From a checkpoint of a small transformer trained on Wikipedia: LayerNorm before each block, tied embeddings.
Each number is 50 + 12 x the weight over its row's rms, rounded and kept within 0 to 99. Layers, rows and columns count from 0. The size before them is the row's rms in percent of the matrix's.

# layer 7 MLP up, 1024x256, rms 0.146, rows 920-974, columns 128-255
107:58 73 62 43 33 41 52 26 27 48 59 50 52 51 49 60 61 35 51 35 12 50 20 45 40 57 45 35 37 38 62 54 63 54 57 47 51 39 62 30 52 69 54 60 42 54 37 46 38 40 71 38 57 56 60 45 61 46 51 44 44 16 35 52 44 35 35 34 41 46 39 65 59 41 36 38 48 32 55 62 30 31 54 13 59 70 67 49 59 54 31 49 37 49 49 60 47 66 68 65 56 58 74 64 44 62 32 70 42 58 39 52 49 79 60 46 60 62 56 45 54 41 51 60 49 44 40 45
094:42 47 34 45 70 67 66 35 27 44 48 54 66 66 51 66 53 55 51 49 34 37 69 33 60 58 58 33 51 49 45 51 43 45 55 58 51 50 57 62 36 34 28 55 53 56 58 48 31 40 47 51 55 48 55 61 28 36 74 47 65 48 47 67 47 60 47 62 43 37 63 65 38 41 45 54 71 42 28 70 18 51 35 49 51 54 39 50 70 54 67 56 42 49 27 43 53 53 46 48 66 41 39 46 40 52 37 37 36 59 50 51 40 63 33 47 64 56 69 55 38 70 58 48 49 48 44 71
100:62 56 53 57 42 51 37 55 36 58 42 46 43 69 40 33 44 51 51 58 45 47 45 63 62 62 50 59 48 27 76 46 54 39 46 67 44 45 36 58 27 53 37 38 63 73 59 70 49 77 53 71 55 56 52 59 53 40 61 37 52 49 48 25 62 54 39 49 23 56 44 54 32 26 56 57 79 44 41 47 41 29 65 23 66 39 60 74 65 35 56 56 59 55 44 67 41 69 40 73 43 44 60 35 58 47 61 68 48 56 24 55 34 49 49 46 51 45 85 63 56 38 56 61 34 42 46 49
104:32 27 38 79 57 51 41 57 51 46 63 41 41 34 43 64 74 58 61 49 52 41 57 63 37 52 45 49 74 40 76 36 60 39 43 59 34 48 59 71 64 66 71 50 58 45 64 56 56 54 55 63 42 43 61 42 35 46 40 43 54 55 56 32 56 34 61 79 63 60 84 56 55 63 47 52 52 31 58 40 40 50 54 43 30 35 48 60 69 31 38 53 60 67 57 38 39 66 47 39 51 48 54 36 39 27 45 71 56 57 40 72 50 30 44 35 38 35 69 35 21 48 34 38 37 42 33 27
095:78 50 53 30 40 48 49 39 40 58 55 49 56 56 54 68 29 57 21 39 59 49 32 58 48 64 39 35 40 47 43 59 56 41 64 44 59 52 32 49 40 43 60 74 57 70 40 50 30 54 61 55 35 38 51 54 24 42 51 33 62 47 55 41 49 62 43 51 48 48 65 39 65 39 28 47 21 43 33 39 52 49 49 47 53 66 62 51 56 64 53 32 51 38 32 61 54 51 60 46 39 60 62 56 44 45 47 42 66 61 52 59 42 47 55 65 44 43 39 57 52 60 59 67 73 49 69 39
102:40 33 59 38 47 60 51 60 38 59 64 75 56 57 41 26 37 54 58 40 47 39 65 61 68 70 44 39 45 46 58 46 45 59 35 64 51 39 49 54 58 31 63 81 47 43 56 64 58 75 39 57 45 70 53 59 64 42 66 56 41 55 30 33 38 32 39 51 34 51 35 30 59 67 30 28 61 64 68 53 37 53 44 31 86 56 45 48 48 39 51 44 48 52 46 72 51 50 43 58 55 29 66 20 56 53 40 54 58 40 51 43 40 58 57 55 52 50 50 62 42 49 50 88 69 41 42 48
103:59 67 72 47 55 55 32 37 64 51 49 25 62 52 54 29 42 49 62 54 57 63 85 53 40 65 55 44 40 37 37 41 57 69 63 38 46 42 35 66 69 49 48 40 48 47 41 52 44 77 51 48 59 58 27 42 56 37 65 31 63 37 50 39 45 49 39 50 55 42 66 52 34 48 53 27 52 47 60 57 32 63 58 40 37 44 50 43 45 50 35 64 60 50 58 44 57 38 50 45 53 71 69 57 31 37 49 55 44 57 61 62 52 46 75 65 50 57 48 35 60 64 50 49 68 57 54 48
105:47 35 35 72 50 49 58 64 58 55 52 61 43 36 49 49 60 49 50 47 58 45 41 42 57 61 54 38 36 36 53 54 48 38 29 44 53 38 45 51 40 51 66 69 49 40 59 67 48 58 32 48 45 73 50 52 62 68 43 56 63 42 35 57 74 37 53 58 63 29 38 50 49 46 65 37 35 53 48 55 48 60 56 56 59 49 31 46 64 52 49 71 53 50 46 41 36 50 54 55 33 18 48 53 29 41 61 59 41 65 26 43 36 70 38 43 61 59 53 35 49 28 53 53 66 47 29 29
105:57 62 36 43 58 67 34 68 41 54 48 40 49 27 44 47 51 31 59 42 19 55 68 55 54 67 32 54 55 37 65 48 59 56 51 38 60 41 34 75 63 49 65 42 45 49 45 36 39 50 41 50 60 32 68 51 63 49 48 69 30 39 51 56 35 44 64 49 69 54 45 50 44 43 53 55 74 39 44 45 43 69 52 60 51 32 40 42 54 55 56 56 37 36 45 40 53 39 45 56 68 54 34 44 33 43 53 34 46 51 48 68 31 22 64 61 36 67 43 48 47 63 36 45 62 44 76 75
105:46 62 78 58 54 45 36 27 66 63 54 39 49 45 23 46 55 39 39 66 25 56 55 58 59 75 38 38 42 45 62 34 64 39 46 37 69 51 52 38 56 66 56 50 48 83 71 39 42 58 41 48 64 69 49 30 48 53 48 37 46 72 35 56 47 73 47 52 48 61 64 40 54 49 63 33 73 73 48 54 67 37 44 25 57 40 65 48 34 37 49 52 61 36 72 40 40 51 53 60 50 38 40 47 41 31 41 21 39 55 53 70 65 49 33 50 54 47 50 38 62 41 53 49 38 49 59 66
098:59 33 68 55 66 69 60 55 61 45 78 45 69 56 65 50 57 44 65 66 54 33 13 22 50 35 50 66 45 44 30 40 49 51 45 39 60 49 47 40 57 22 53 68 59 48 49 83 50 54 50 41 52 49 38 62 67 45 41 48 35 40 37 43 50 43 49 51 36 50 53 59 48 42 43 54 64 56 63 39 48 40 38 32 73 28 43 39 42 44 41 46 56 51 41 56 46 55 69 62 55 68 59 40 54 43 55 44 33 49 58 44 47 64 30 48 68 56 35 43 85 51 42 46 21 34 60 44
097:62 60 23 39 37 54 38 40 48 62 35 69 47 50 72 40 40 60 39 37 51 51 33 41 48 48 36 50 67 35 64 56 53 57 81 53 34 38 33 57 21 36 66 52 49 56 40 54 56 32 50 69 45 61 54 66 16 36 33 72 45 61 57 37 52 50 59 38 60 51 41 57 64 41 59 41 42 47 54 40 62 53 61 59 46 52 58 68 77 48 46 58 50 55 51 56 66 52 61 49 36 35 76 46 34 32 48 39 60 59 44 60 26 38 62 60 79 55 65 48 46 61 42 54 52 63 66 36
098:66 60 36 49 51 54 68 53 37 51 77 63 47 45 35 53 43 55 25 57 65 53 58 60 34 64 42 71 54 67 55 35 43 34 53 32 61 51 36 54 57 25 58 54 23 39 48 69 53 45 45 58 48 75 25 47 53 52 58 71 70 71 20 41 71 62 55 55 56 31 20 36 53 47 41 45 50 43 53 45 52 42 30 43 43 52 42 65 70 35 56 43 57 52 52 42 47 61 43 59 40 49 44 62 22 42 37 49 70 42 77 65 39 59 59 65 47 61 55 58 57 58 50 41 61 38 69 60
092:65 21 60 53 33 63 45 60 41 49 40 31 41 33 35 47 48 41 57 49 41 57 54 67 49 43 65 51 60 23 66 38 48 52 65 20 53 60 48 37 57 53 43 51 45 55 35 53 59 55 48 36 46 50 30 35 32 48 43 55 43 52 51 44 49 62 39 67 65 52 56 63 54 50 29 43 46 58 40 59 48 62 40 39 68 28 58 67 77 61 60 43 34 37 62 42 60 57 44 42 50 56 29 46 29 50 48 42 57 57 34 61 61 54 41 35 56 28 55 48 55 59 78 58 62 50 56 57
101:59 48 33 59 37 44 28 59 40 61 50 46 55 64 35 53 64 57 46 74 39 79 56 51 47 58 38 49 70 56 57 45 63 57 62 29 62 48 50 59 44 52 66 76 42 65 71 54 43 46 50 51 49 49 70 71 53 59 37 44 27 45 44 46 48 59 59 37 52 58 52 58 64 66 74 73 49 55 55 34 49 63 57 55 31 53 20 52 76 46 61 41 55 61 52 46 63 40 56 60 51 24 39 55 52 63 40 72 37 58 47 56 51 59 37 37 50 58 63 37 69 66 64 45 54 41 61 62
096:32 65 58 57 68 33 42 55 43 42 17 19 61 45 62 35 43 44 39 52 59 38 46 59 59 79 36 50 60 62 59 35 61 36 63 46 50 55 50 41 44 44 56 31 66 37 89 34 49 49 28 65 42 64 58 53 47 31 61 66 34 51 67 60 25 61 34 72 49 39 70 71 61 37 43 57 44 51 44 49 49 36 34 50 68 55 47 44 79 41 56 46 42 35 55 44 20 62 55 49 57 49 48 42 57 62 69 62 58 37 39 35 53 67 48 45 45 36 65 49 53 41 44 72 49 49 65 47
092:50 31 66 39 36 36 51 52 67 46 35 51 51 42 36 41 58 30 46 47 47 50 38 45 46 66 65 55 30 38 43 46 44 61 51 33 46 60 68 48 49 60 54 51 49 62 41 66 31 52 51 55 57 45 34 55 49 66 71 55 54 59 64 45 53 43 48 50 81 59 58 55 37 58 57 55 60 35 49 66 69 66 10 53 33 53 37 41 64 31 42 51 59 55 26 27 37 52 43 56 50 74 41 50 53 61 41 50 52 72 70 48 42 37 42 52 63 52 49 42 66 54 72 63 49 62 65 57
100:45 53 71 58 38 37 30 48 34 58 60 35 36 60 55 56 60 76 63 50 26 58 65 56 42 51 57 45 36 49 38 50 43 32 59 37 60 52 59 59 51 58 50 65 50 34 54 66 50 53 63 48 68 57 58 44 34 48 32 50 63 54 40 70 55 72 33 55 51 36 36 46 66 78 50 48 50 43 43 29 47 36 49 55 27 69 20 57 53 50 32 40 47 52 68 37 62 64 47 51 62 64 56 45 65 53 59 58 63 71 45 60 36 38 45 51 44 59 47 51 41 49 43 55 59 80 48 57
097:50 49 33 60 52 57 44 45 70 43 61 62 49 67 43 68 45 55 58 42 47 31 50 36 33 59 50 39 33 64 44 53 49 54 53 41 45 49 68 51 37 44 57 35 31 68 69 29 49 45 55 61 55 62 33 58 68 69 61 36 69 47 59 46 34 66 50 48 58 54 35 47 45 71 51 47 37 38 42 39 43 62 59 54 53 47 58 45 60 58 29 69 59 56 53 59 51 49 45 51 45 44 58 60 43 19 58 47 64 42 77 44 64 57 53 53 51 44 64 56 30 33 38 58 65 60 53 39
101:48 40 23 43 58 70 37 37 72 52 25 54 48 58 74 58 60 51 28 46 33 46 52 63 68 52 44 45 45 50 46 61 52 65 50 52 41 60 31 64 27 65 59 34 61 56 59 47 49 41 52 61 34 56 57 37 37 36 56 57 68 57 57 60 57 51 39 80 54 38 25 58 26 30 62 24 53 37 56 64 62 55 52 46 60 32 64 58 48 71 38 55 62 52 44 30 68 44 40 63 42 47 64 51 41 60 44 55 45 41 48 39 69 67 54 54 66 49 46 48 55 36 49 63 49 45 56 27
095:46 64 40 59 34 32 63 55 62 48 36 28 49 44 43 53 61 53 46 48 50 63 49 64 43 57 40 67 40 36 52 24 55 51 34 34 57 52 50 48 48 47 36 51 44 78 38 33 45 32 61 46 67 51 67 75 47 50 60 82 68 44 37 49 63 57 41 57 35 44 52 30 64 49 65 30 73 58 55 23 32 64 53 39 69 55 57 46 53 39 68 65 41 49 57 49 62 45 46 78 52 39 70 50 45 19 42 54 56 35 65 49 55 70 54 45 35 59 46 63 52 47 48 43 53 50 61 55
096:50 50 70 80 38 51 59 72 56 59 51 65 57 56 34 26 59 51 66 42 59 37 39 49 60 68 59 69 39 31 45 76 37 51 35 45 69 54 50 44 67 37 47 37 54 67 48 51 56 46 52 46 64 28 63 47 51 62 67 43 51 28 44 68 48 48 47 56 45 40 32 54 55 60 46 46 46 33 45 50 72 47 44 45 52 35 51 76 30 60 58 44 42 60 66 43 54 59 60 42 30 42 49 39 49 64 58 49 67 75 61 38 36 39 62 48 45 50 52 49 51 44 62 39 45 35 57 31
095:52 34 42 49 66 50 61 48 44 71 45 52 45 52 54 70 39 30 45 45 31 70 39 53 41 76 41 42 98 43 49 45 23 46 56 49 38 40 59 50 40 33 43 46 47 48 55 53 36 63 52 44 49 46 50 70 47 42 63 53 65 62 65 37 44 37 33 48 44 51 48 76 53 59 41 71 66 55 32 35 65 63 46 40 36 42 38 39 67 50 58 57 32 64 44 34 50 48 46 51 46 24 43 40 46 50 56 45 44 36 63 62 41 72 29 54 54 41 49 39 56 34 57 30 51 54 49 32
100:66 37 60 23 62 78 49 51 33 62 28 29 39 36 43 54 58 46 43 63 50 51 71 40 58 48 56 47 48 34 40 47 40 69 42 50 39 48 56 51 55 42 43 66 48 69 36 51 44 48 46 64 55 45 37 42 39 54 38 40 59 37 68 49 49 46 64 42 42 82 37 57 60 68 32 53 46 56 49 51 48 45 39 53 57 43 48 46 71 43 49 50 39 52 50 59 40 61 37 51 47 36 50 58 79 38 79 35 52 35 37 26 43 47 54 56 52 67 47 53 70 38 52 35 63 41 22 30
105:54 45 53 28 51 51 57 27 42 37 60 59 47 50 34 43 58 50 53 71 45 48 62 31 44 63 60 50 51 50 30 56 46 50 46 41 50 39 62 57 48 53 41 47 72 63 56 57 41 27 75 47 37 48 51 37 44 71 57 57 58 57 60 42 28 62 43 59 66 50 54 54 64 65 34 47 57 50 35 51 41 50 32 27 50 55 59 62 56 53 50 54 39 21 52 66 57 41 40 49 68 43 38 56 39 59 61 47 64 31 38 33 48 32 35 53 29 67 69 57 35 40 37 47 50 71 67 66
094:51 51 42 43 44 44 39 34 43 46 46 31 39 64 52 51 50 63 34 63 36 49 56 37 65 51 48 48 50 41 46 28 45 49 61 76 41 38 54 32 50 50 54 43 49 53 40 42 40 62 55 64 48 55 54 46 19 51 40 31 50 64 45 38 43 39 62 77 70 45 62 66 68 68 51 45 57 59 69 84 53 61 66 33 57 58 55 50 60 26 53 47 38 67 42 61 53 45 31 32 68 70 31 53 64 35 59 38 55 38 57 52 55 44 50 63 72 45 37 57 55 60 40 73 29 49 54 56
097:43 68 64 36 57 60 52 51 46 43 48 53 40 32 56 67 71 34 34 54 52 43 54 46 30 50 54 52 56 41 33 42 43 54 36 68 59 45 33 46 59 51 44 53 54 46 47 22 43 74 54 67 62 45 58 49 44 39 50 64 48 61 81 39 61 50 53 35 66 31 53 51 47 27 52 49 41 61 59 36 67 72 79 46 39 37 14 61 53 49 58 54 59 60 52 48 52 55 43 70 51 59 50 56 53 40 30 46 37 38 44 52 30 42 54 60 25 57 36 60 46 41 59 59 83 49 75 86
095:46 46 54 51 65 48 43 52 69 42 47 53 49 43 44 42 70 41 56 41 48 61 47 57 60 48 53 38 49 50 47 44 42 54 35 50 42 62 34 31 49 22 45 58 58 44 63 35 66 64 66 63 62 48 33 48 55 65 47 73 55 55 57 52 43 46 27 24 45 43 46 68 31 59 35 54 68 84 59 54 43 52 53 58 49 55 32 67 56 47 38 75 59 36 63 57 45 65 35 37 74 42 56 38 40 47 69 31 51 62 45 46 37 69 43 48 41 52 41 57 46 25 43 50 58 31 63 54
099:33 31 46 53 36 47 43 45 58 58 57 40 56 49 53 53 35 48 44 68 62 52 47 48 38 42 35 48 59 33 40 41 26 66 43 47 63 58 37 43 61 37 28 40 82 44 70 65 71 56 49 55 59 53 66 44 39 61 46 69 30 59 51 58 44 65 39 60 36 40 55 43 65 49 54 43 62 65 57 40 38 59 47 34 37 61 73 31 55 58 58 44 52 59 74 39 44 26 35 76 59 55 63 32 55 48 45 34 55 55 51 56 54 54 52 51 60 37 58 49 50 54 64 45 50 59 65 61
107:43 33 45 43 47 33 46 53 35 66 57 65 50 59 63 57 43 61 72 41 54 67 65 40 68 31 54 44 56 39 71 41 54 48 36 39 67 48 53 46 44 60 42 65 54 47 56 42 29 36 50 66 73 62 55 63 41 62 34 48 46 46 55 46 50 40 77 55 43 52 68 51 71 61 51 44 63 37 63 56 65 29 46 68 59 55 60 48 46 66 52 49 55 52 75 46 36 51 48 73 59 44 46 38 46 60 41 59 56 39 52 52 36 36 29 51 58 44 49 41 41 53 36 50 62 52 44 48
100:57 45 55 39 63 56 58 53 45 36 54 60 42 65 39 68 45 58 59 41 56 42 48 44 56 65 22 55 42 34 68 38 44 36 36 69 57 71 68 62 68 34 46 32 71 49 54 42 53 56 47 71 74 49 58 45 32 33 42 36 52 55 50 44 48 34 47 54 59 71 55 50 67 55 69 56 75 51 53 57 50 50 58 51 62 67 67 45 40 54 43 58 44 51 51 51 45 49 49 61 41 71 54 54 54 46 66 27 43 30 37 55 45 42 51 38 54 66 53 32 59 43 43 52 59 33 55 60
103:25 52 45 51 33 41 29 41 39 34 68 54 54 69 30 58 34 47 52 36 62 31 53 53 66 72 43 62 49 46 41 57 38 46 53 52 47 33 43 53 54 18 54 63 50 62 39 69 56 55 49 37 55 26 47 68 53 53 52 57 57 62 38 52 40 40 57 37 56 24 46 66 60 57 44 45 43 47 64 51 69 46 36 53 48 38 26 36 54 27 53 47 39 49 53 35 63 52 55 55 37 69 52 26 84 52 45 63 51 48 39 49 50 44 24 60 61 56 41 39 42 47 48 49 57 72 46 34
093:42 43 59 40 42 65 47 40 56 48 39 50 59 55 61 64 43 48 26 58 49 52 29 66 73 71 32 53 41 49 52 59 46 53 41 51 57 55 45 31 62 25 67 42 41 69 41 56 39 53 73 51 53 67 47 55 33 37 65 71 39 47 27 43 49 68 50 45 27 67 65 52 71 70 37 39 68 63 34 41 53 69 58 45 32 62 23 62 56 63 52 50 50 32 66 64 66 33 58 58 31 50 49 49 66 55 71 38 55 46 62 57 41 55 38 72 60 58 72 47 74 38 40 47 34 47 31 65
108:58 37 33 45 59 35 66 35 38 46 40 40 52 43 61 60 62 56 37 45 37 51 48 49 35 61 40 64 34 49 37 60 53 50 62 65 71 59 45 32 26 56 48 60 56 67 62 75 51 46 59 69 40 41 73 69 42 62 52 51 56 37 35 52 58 53 52 61 51 43 65 68 61 49 39 64 39 46 55 56 40 34 44 31 41 59 44 24 57 44 69 55 24 49 54 48 52 47 41 66 66 65 47 65 41 45 54 71 40 47 60 49 45 33 42 29 19 78 71 44 31 39 66 60 67 47 57 57
086:35 38 66 59 52 67 52 44 44 56 55 68 62 59 63 17 58 31 52 38 58 51 59 40 63 44 36 38 45 54 46 70 41 54 46 41 61 46 47 34 42 57 57 37 47 60 61 55 57 49 57 67 21 61 54 41 48 51 39 67 39 59 54 33 44 47 28 43 27 37 59 49 64 37 49 38 45 42 41 51 61 47 52 57 47 36 49 56 63 56 39 39 30 44 47 55 47 66 58 72 48 40 29 25 64 51 70 36 37 50 36 37 45 58 64 48 57 42 43 13 56 52 61 34 33 41 48 29
098:54 54 47 44 42 38 58 46 39 51 70 40 56 39 53 40 65 59 33 64 56 63 51 46 46 75 56 40 39 57 62 43 54 67 45 34 41 41 63 41 39 52 28 54 39 71 41 67 39 60 54 61 47 39 74 78 67 51 37 49 54 45 51 51 37 46 54 47 49 46 29 56 46 66 27 41 21 56 49 40 63 68 50 43 67 49 45 49 39 46 66 49 56 30 55 42 51 44 41 52 58 46 52 39 44 69 69 74 76 41 53 48 39 54 50 35 48 41 42 74 60 64 33 56 51 63 34 56
101:37 79 50 70 45 50 62 52 52 53 51 49 49 45 49 73 49 38 66 48 39 66 43 50 52 48 24 62 40 60 57 34 43 53 41 74 52 57 41 61 57 61 58 32 17 36 40 47 51 69 42 57 54 57 51 41 33 34 50 54 56 47 34 21 43 57 61 40 51 44 50 62 50 47 50 32 48 73 50 56 71 53 48 44 33 42 59 44 54 45 54 83 50 33 41 44 28 45 43 55 37 47 45 67 49 46 50 43 75 56 62 54 31 47 40 72 48 66 50 50 81 61 52 38 36 38 41 67
100:47 44 53 79 51 53 57 52 52 57 54 46 66 18 53 76 57 43 69 57 78 52 31 39 45 77 26 55 59 43 37 35 22 44 35 39 32 43 37 40 52 30 47 66 27 59 45 54 68 51 51 47 55 50 63 38 53 49 49 50 46 42 53 54 45 44 51 30 35 35 50 58 63 60 31 40 67 44 51 53 20 41 52 56 68 62 56 55 51 44 46 61 63 57 61 39 49 50 63 51 42 50 61 64 56 50 37 44 72 68 51 49 46 59 63 54 49 53 32 64 65 46 45 57 43 68 66 53
099:24 46 52 40 43 49 53 39 63 71 53 43 38 38 49 60 80 61 53 44 40 65 61 79 28 59 72 12 47 53 60 59 54 49 61 38 48 37 38 58 53 51 49 55 38 63 26 48 25 61 32 56 49 53 70 71 50 47 58 53 63 47 41 79 71 42 33 51 48 74 38 65 58 79 44 61 73 51 43 44 58 45 36 34 53 55 64 51 57 31 62 50 42 52 43 55 54 67 50 33 48 61 48 60 47 44 33 62 59 43 52 55 47 42 57 59 55 52 42 37 65 60 77 82 49 41 81 47
100:48 59 36 64 49 65 66 70 47 53 49 53 52 58 77 42 63 27 59 59 62 46 59 60 71 37 69 39 41 56 47 50 46 62 36 37 64 66 47 64 40 64 45 53 39 62 44 52 49 62 52 42 60 61 52 63 73 44 43 74 52 57 50 33 54 33 46 68 56 37 76 34 45 32 00 45 36 41 35 31 64 45 46 40 55 68 46 70 59 23 64 49 45 41 66 60 43 41 64 34 43 32 37 50 41 21 53 65 44 65 67 62 46 56 40 43 49 55 65 55 25 54 65 61 53 44 61 36
101:67 61 56 51 47 61 34 24 55 43 32 39 41 48 24 38 47 55 34 47 48 45 49 47 40 46 49 42 34 48 45 50 27 30 60 57 51 51 64 44 58 30 42 47 46 80 56 45 36 49 36 81 65 37 64 37 60 43 58 37 31 66 35 59 54 33 58 55 44 57 52 70 50 54 60 56 41 49 55 47 52 67 51 50 59 30 47 38 48 42 71 53 57 61 58 59 51 49 34 51 54 44 48 38 62 72 47 52 23 46 51 74 33 53 50 43 44 22 57 40 55 63 34 64 39 56 39 45
097:55 57 57 32 39 32 55 67 37 43 39 52 59 58 62 36 57 53 32 55 53 63 40 54 38 72 54 47 55 50 28 41 62 75 42 57 44 43 32 57 51 46 74 49 56 47 45 59 78 35 45 41 51 56 64 52 78 34 48 52 57 47 47 38 60 61 42 67 51 51 41 56 45 66 62 25 28 51 44 27 58 45 61 42 40 56 40 50 40 53 67 62 49 29 46 45 41 66 51 50 74 66 27 47 44 46 27 38 79 40 47 55 63 31 37 54 58 49 53 47 52 54 43 58 43 65 48 70
098:46 37 54 66 17 44 55 43 37 64 28 47 41 50 58 67 51 49 44 55 55 81 37 66 48 37 57 39 62 51 40 39 61 57 47 39 66 38 52 42 48 43 42 51 59 49 47 43 53 53 58 74 62 49 61 47 60 51 39 42 50 44 51 37 44 25 56 45 54 54 51 37 45 49 66 49 37 55 56 65 28 70 25 51 47 52 58 36 64 46 36 48 43 70 48 50 58 58 37 39 37 41 31 48 42 32 42 56 56 44 35 68 45 54 31 51 50 47 40 39 66 42 51 65 38 44 51 55
101:61 43 66 50 41 47 54 44 42 35 42 49 51 63 31 54 55 48 34 45 66 43 39 64 55 41 34 62 68 60 58 38 40 35 31 42 54 60 48 48 64 33 56 32 60 61 48 65 55 64 56 33 63 50 60 70 65 37 39 45 56 53 40 50 44 49 50 53 30 69 37 61 34 64 38 41 26 45 12 80 26 45 42 48 72 53 33 63 47 69 39 67 53 49 41 61 76 60 45 58 41 65 76 59 55 38 56 32 47 43 46 68 34 43 37 44 56 56 42 56 53 32 50 57 58 49 55 59
099:42 58 54 78 78 58 46 51 23 51 47 57 45 43 42 63 44 49 54 44 35 50 65 41 57 27 59 56 35 51 55 70 61 56 46 55 43 50 60 27 30 43 32 50 39 70 62 69 45 66 38 40 46 56 45 78 38 53 37 36 58 59 29 51 41 67 31 41 54 42 58 56 57 51 47 18 40 33 24 46 46 40 76 32 50 58 63 54 60 32 55 68 60 63 44 53 48 44 35 58 58 68 38 45 48 43 38 58 55 51 41 44 55 70 13 41 66 57 61 50 45 40 67 47 48 41 55 51
102:56 34 57 42 62 67 56 79 56 63 55 63 56 39 83 49 41 63 53 41 44 61 37 32 56 65 55 73 50 67 38 50 45 51 51 32 72 39 45 26 60 52 41 52 34 48 52 69 50 57 22 38 66 79 30 38 57 46 54 46 39 42 61 21 38 65 50 63 52 55 48 46 34 60 49 53 45 40 21 67 71 37 38 45 58 57 58 63 48 58 45 35 40 52 52 26 58 43 62 71 34 65 59 65 39 46 31 36 43 51 71 63 65 76 54 61 53 57 42 50 58 38 53 45 41 68 43 42
099:58 18 66 46 34 33 52 51 46 62 29 62 61 47 47 61 40 52 71 31 37 67 48 49 34 42 41 54 53 46 29 54 41 51 58 48 71 43 60 53 66 47 52 44 51 45 41 66 65 48 65 66 65 73 53 61 54 61 49 76 48 62 36 23 61 46 52 50 60 40 30 62 64 63 58 40 42 33 42 77 35 43 49 53 56 59 41 32 38 28 53 59 28 43 69 37 31 42 69 69 44 42 35 52 31 44 63 42 45 59 57 52 57 64 52 50 51 39 31 38 25 44 49 60 54 62 48 36
105:58 51 59 35 39 22 33 50 53 47 56 47 32 30 47 00 47 46 38 50 48 41 65 79 46 52 40 60 45 37 50 36 52 60 44 54 70 52 53 64 37 51 46 47 45 53 31 47 49 42 52 55 47 46 57 41 48 72 34 48 47 68 55 63 71 64 35 52 28 70 22 25 23 59 43 64 53 37 51 62 66 52 59 43 61 51 56 54 48 49 52 55 40 65 62 42 51 35 49 60 44 57 69 63 49 23 62 52 49 40 59 54 37 66 48 52 47 73 31 48 48 51 52 54 47 58 59 35
101:38 56 66 52 53 57 38 51 55 47 62 34 58 35 37 34 51 43 51 69 25 59 33 30 61 42 36 44 32 34 59 40 57 31 43 40 43 52 56 26 62 57 65 60 68 53 49 60 76 45 41 34 60 58 70 49 30 53 59 61 48 54 43 43 45 53 59 61 65 54 68 50 36 55 66 51 48 37 44 73 35 64 45 37 66 75 52 44 56 29 65 57 68 43 53 25 63 42 62 49 44 72 48 41 51 47 43 48 48 59 48 59 68 47 65 59 49 54 52 49 31 52 72 64 55 46 59 72
098:58 65 55 57 24 47 35 40 50 60 69 49 68 20 57 49 57 59 51 45 57 33 48 76 29 45 58 47 36 45 31 53 42 55 30 64 56 46 56 75 50 43 50 59 49 53 51 44 52 79 52 31 40 44 46 63 53 45 45 44 67 71 45 59 50 39 43 65 53 66 39 49 50 44 55 60 52 61 63 63 44 56 45 58 36 62 70 64 39 62 51 43 57 43 69 32 51 50 23 41 52 47 60 61 40 53 41 44 70 64 74 40 59 48 32 55 25 65 74 49 49 69 69 45 78 45 45 58
097:30 52 48 64 47 62 49 64 58 45 51 52 69 63 52 48 35 62 47 43 32 70 37 46 39 68 46 50 42 64 55 27 29 64 39 47 30 55 34 45 48 37 48 37 42 44 47 51 69 38 63 55 45 18 54 52 45 45 56 67 74 59 49 45 41 69 43 70 39 49 58 64 30 39 54 66 39 44 43 37 35 62 49 46 46 34 41 39 67 32 63 65 60 42 37 50 39 39 55 39 61 66 26 50 73 65 62 46 26 54 53 48 27 32 59 41 33 41 37 47 45 40 55 57 75 50 54 70
096:34 46 47 63 50 67 47 56 48 64 36 46 22 39 36 53 62 48 13 65 46 55 51 54 32 52 37 56 65 70 55 58 50 46 70 43 24 61 32 48 49 56 27 59 66 60 63 48 37 82 47 60 68 36 52 41 52 41 62 56 72 49 42 52 42 36 38 61 47 56 42 45 54 55 66 45 61 47 70 55 46 36 54 63 69 44 54 49 57 54 50 54 34 42 33 43 39 52 73 69 48 39 53 34 42 48 38 50 32 57 41 39 42 90 44 58 49 28 50 55 50 56 50 54 50 53 42 62
101:56 20 57 34 45 54 35 32 56 54 57 39 49 42 64 30 48 47 68 36 53 53 55 42 23 61 48 50 57 66 42 56 51 55 49 39 49 50 40 41 58 49 39 61 56 71 37 40 48 53 42 51 70 33 60 56 58 66 33 43 36 38 64 36 61 62 66 60 53 45 42 45 37 70 59 66 35 51 39 40 35 34 55 41 55 31 35 31 58 58 57 39 48 45 55 53 29 47 56 50 70 62 25 68 48 47 63 51 50 59 61 39 55 41 47 58 46 37 50 65 57 22 47 82 57 54 34 33
102:47 67 21 45 45 52 42 65 45 51 75 37 54 52 64 47 53 44 56 21 38 48 56 57 46 51 64 45 33 62 94 62 51 49 39 63 50 48 69 36 54 55 33 49 68 52 50 68 34 41 60 53 38 60 60 56 55 47 67 35 47 30 74 63 33 39 56 56 48 45 60 63 51 36 57 45 69 55 38 45 52 53 63 69 36 41 40 58 66 42 77 33 69 51 66 70 73 33 37 69 41 42 48 74 53 73 44 53 49 45 55 49 55 42 28 48 53 55 44 31 67 78 68 53 43 39 32 60
100:56 55 67 74 36 67 42 48 45 62 62 33 48 50 47 48 43 45 49 77 34 58 47 67 66 31 45 34 53 55 58 64 41 47 55 44 31 45 37 46 49 39 58 58 41 51 58 49 67 55 40 39 45 35 51 34 46 56 58 42 67 45 70 47 48 55 48 47 41 43 56 39 51 60 33 52 69 46 50 36 38 68 41 37 65 67 44 49 44 43 58 63 44 63 34 49 35 44 58 66 36 44 47 61 34 75 60 50 49 31 44 35 49 42 57 46 23 46 47 47 46 58 53 38 36 54 71 63